{"n_layer": 16, "d_model": 128, "n_head": 8, "n_kv_head": 1, "head_dim": 32, "d_mlp": 512, "vocab_size": 1024, "activation": "gelu", "norm": "rmsnorm", "norm_place": "pre", "norm_eps": 1e-05, "positions": "learned+rope", "rope_base": 10000.0, "rope_fraction": 0.5, "qk_norm": false, "attn_scale": 0.177, "bias": "none", "tie_embeddings": true, "parallel_block": true, "extras": ["capped logits"], "init": "trunc", "init_std_qkv": 0.0173, "init_std_o": 0.00307, "init_std_up": 0.0173, "init_std_down": 0.00307, "optimizer": "laprop", "lr": 0.00258, "lr_mult_o": 1.41, "lr_mult_up": 1.24, "beta1": 0.9, "beta2": 0.98, "lr_head": 0.0116, "grad_clip": 1.0, "warmup_steps": 384, "schedule": "wsd", "decay_fraction": 1.0, "decay_shape": "cos", "final_lr_fraction": 0.1, "batch_tokens": 16384, "seq_len": 512, "doc_mask": true, "train_tokens": 96840000, "steps": 5911, "dataset": "wikipedia_en"}
Each number is 128 + 24 x the weight over its row's rms, rounded and kept within 0 to 255. Layers, rows and columns count from 0. The size above them is the row's rms in percent of the matrix's.

# layer 12 MLP up, 512x128, rms 0.181, rows 149-154, columns 0-127
size [ 96 104  99 102  96  95]
[[128 119 115 135  94 109 165 151 121 117 151  84 110 131 143  84 119 106  97 177 127 143 161 137 133 158 142 135  99 151 113 133 120 123 116 101 140 139 133 119  90 126 122 188 125 121 144 118 150 139 141 137 160 199 105  93 139 156 152 151  84 125 149 105 151 142 125 128 128  73 114 140 170 156 153 146 113 138 100 155 129 139 112 112 105 141 128 106 125 113 116 112 111  97 131 147 118 160 139  97 114 138 132  75 142 124 133 111 105 151 175 155  88 112 104 155 162 114 187 123 114 162 131 112 155 102 101  92]
 [ 99 118 100  92 117 139 154 115 161 106 152 144 145 150 116 140 136 170 100 130 124 207 151 133 138 102 135 100  90 124 150 117 146 142 134 130 116  87 129 124 155 129 101 122 106 121 115 133 147 131 141 160 157 153 117  73 163 111 158 149  94 181 109 145 169 108 175 131 125 120 125 142 157 124  98 120 146 144 143 122 108 161  91 149 140 135  85 104  76 177  98 148 123 105 135 138 111 117  96 156  91 145 135 122  99 126 142 117  93 146 134 145 149 175 118 101 140 102 129 148 128 129 144 146 169 100 118 132]
 [134 119  98  88 137  98 142 159 127 109 158 108 124 147 140 138 107 106 120 118 148 161 183 180  75 116 125 141 139 166 130 131 122  92  84 124  89 158 109 134 127 102 104 185 120 151 166 144 131 121 111 126 154 110 144 167 166 163 147 107 121 179 158 137 154 127 127 144 112  91 140 107 122  92 146 144 133 127  89 124  93 143 135 146 124 138 112 113 168 119 140 127 128 131 134 149 145 107 129 141 111 178 122  76 114 136 164 112 137 125 128 113 142 161 145 120  81 117 199 134 132 110 157 133 140 118 123 137]
 [137 124 128 158 121 160 137 130 113  94 154  91 163 118  93 139 107 107  96  91 119 202 142 139 118 138 127 118 155 127 149 121 118 115  79 157  88 142 132 125 121 143 118 157 125  85 172  90 143 169 163 127 169 130 115 134 128 166  99 139 129 101 154 149 115 125 126  97 163 111 127 141 138  99 142 139 150 143 107  94 130 110 115 116 154 150 143 113 155 131 113 147  87 140 121 169 167 209 135 104 124 116 100 110  92 125 116 140 123 137 138 135 111 112 125 110 144 124 166 101 152 148 170 125 131  88 103 112]
 [123 130 113 160 135 118 107 141 115 108 140 108  89 140 144  63 120 140 113 109  99 158 121 150 108 126 175 169 139 123 117 106 171 144 133 103 142 137 107 141 120 134 156 142 113 125 150 153 154 108 125 155 127 103 105 140 124 159 133 144 139 140 174 153  97  81  97 126 161 121  96 168 105 140 132 115  81 133 134 136 135 101 159 147 108 117 160 170 168 124 162 124  99 121 138 135 154 157 147 101  86 151 154 112 161 136 135 113 118 154 171 155 134 142  77 139 150  89 106 127 119 117 132 123  85 106 172  81]
 [139 138  90 158 155 116 142 141  87 157 116 150 124 181 133 125 116 132 118 134 101 118 116 139 142 182 114  88 100 138 167 115 133 101 159 150 104 150 124 116 132 161 107 124 133 136 143 161 127 208 136 124 138 121 117 105 116 130 128 158 134 133 119 114  97 120 151 137  84  77 166 125 153 124 105  91 139 152 115 124 161 132 159 116 132 118 161  97  98 127 148 165 123 118 133 102 153 149 115 166 164 140 131 137  86 146 113 103 113 126 122 132  73 127  93 103 100  74 152 115 127 153 159 133 163 104 102 118]]
# layer 12 MLP down (transposed), 512x128, rms 0.146, rows 149-153, columns 0-127
size [ 97 105  95  95  99]
[[161  93  94 123 151 132 135 143 178 133 153 140 176 112 166 176 110 177 119 101 110 103 127 159 124 101 114 146 199 114 132 126 106  99 144 133 151 167 119 131 154 132 119 127 161 135 156 117 116 102 132 148 113 116 164 139  84 119 120 115  97  89 138 113  77 123 157 130 136 142 106 151 113 115 131 136 121 116 126 112 161 168  68  96 106  94 117 138 138  93 142 128 147 161 133 107 137 109 125 147 129 119 117  98 115  94  90 135 127 123 195 142 132 103 117 108 135 178 137 101 133 111 121 147 129 117 116 113]
 [164 121 133 132 104 129 135 144 160 133 154 159 135 104 132 107 128 128 125 174 100 102 130 106 127 124 140  94 131 164 127 143 109 118 172  65 116 164 109 142 132  97 146 100 142 138  82 113 170 140 102 127 100 142 136  99  80  80 148  96 111 149 121 161 114 137 121 148 113 150 140 106 124 118 130 143 163 119 103 139 134 130 112 105 114 132  90 139 133 139 131 141 155  93 146 112 149 167 155 100  81 123  87 199 162 132 125 136 126 132 132 135 146 108 121 130 177 135 111 120 134 116 134 142  60 104 169 151]
 [115 119 136 167 115 163 180 147 133 166 153 146 127  93 139 133 114 145 141 126 133 128 113 102 102 150 110 121  93 159 160 131  81 127 156 172 145 114 136 148 151 125 147 104 151  99 103 175  88 101  93 126 141  92 123  85 146 119 103 151 185 157 105 139 129 142 117 152  95 129  87 163 139 161 128 128 138 108 128 123 134 142 110 181 126 122  94 134  87 158  96 127 153 129 110 168  89 136 103 164 123 111 169 132 124 126  83 123 109 125 121 114 111 108 132 154 123 125 128 136 144 178 134 115 100 140 168 133]
 [118 141 127 117 137 106 152 170 139 150 130 108 157 107 130 153 126 187 159 106 172  83 113 142 132 146 120 119 139 137 124 122 106 132 175 133 149 164 129  99 129 159 147 147 132 141  81 153  80 129 143 136 124 119 126 119 100 136 131 177 120 141 105 143 111 140 153 117 123 145 108 179  79 151 128  48  86 149 139 133 117 153 121 177  87 125 111 166  94 113 119 155 126  95 115 139 151 103 115 158 111 132 126 131 113 101 148 147 149 120 142 142 133 168 102 145  91 124 123 144 138 129  66 120 124 126 154 124]
 [115 100 135 152 121 185  84  82 132 148 153 120  94  91 120 129 106 120 174 164 138 146 138 105 170 110 118 123 131 115  97 128 103  96 145 145  94 152 110  90 101  91 179 112 165 136 151  94 149 144 101 135 154 147  79 129 126 159  99 102 161 149 127 123 142 135 148 112  91 149 129 132  82 152 148  91 136 145 144 156  81 138 116 122 121 127 110 122 147 153 125 127  95 122 153  99 130 120 134  98 106 140  88 104 105 143 140  77 100 125 145 128  84 152 128 155 120 154 116 127 153 104 149 140 127 125 137 148]]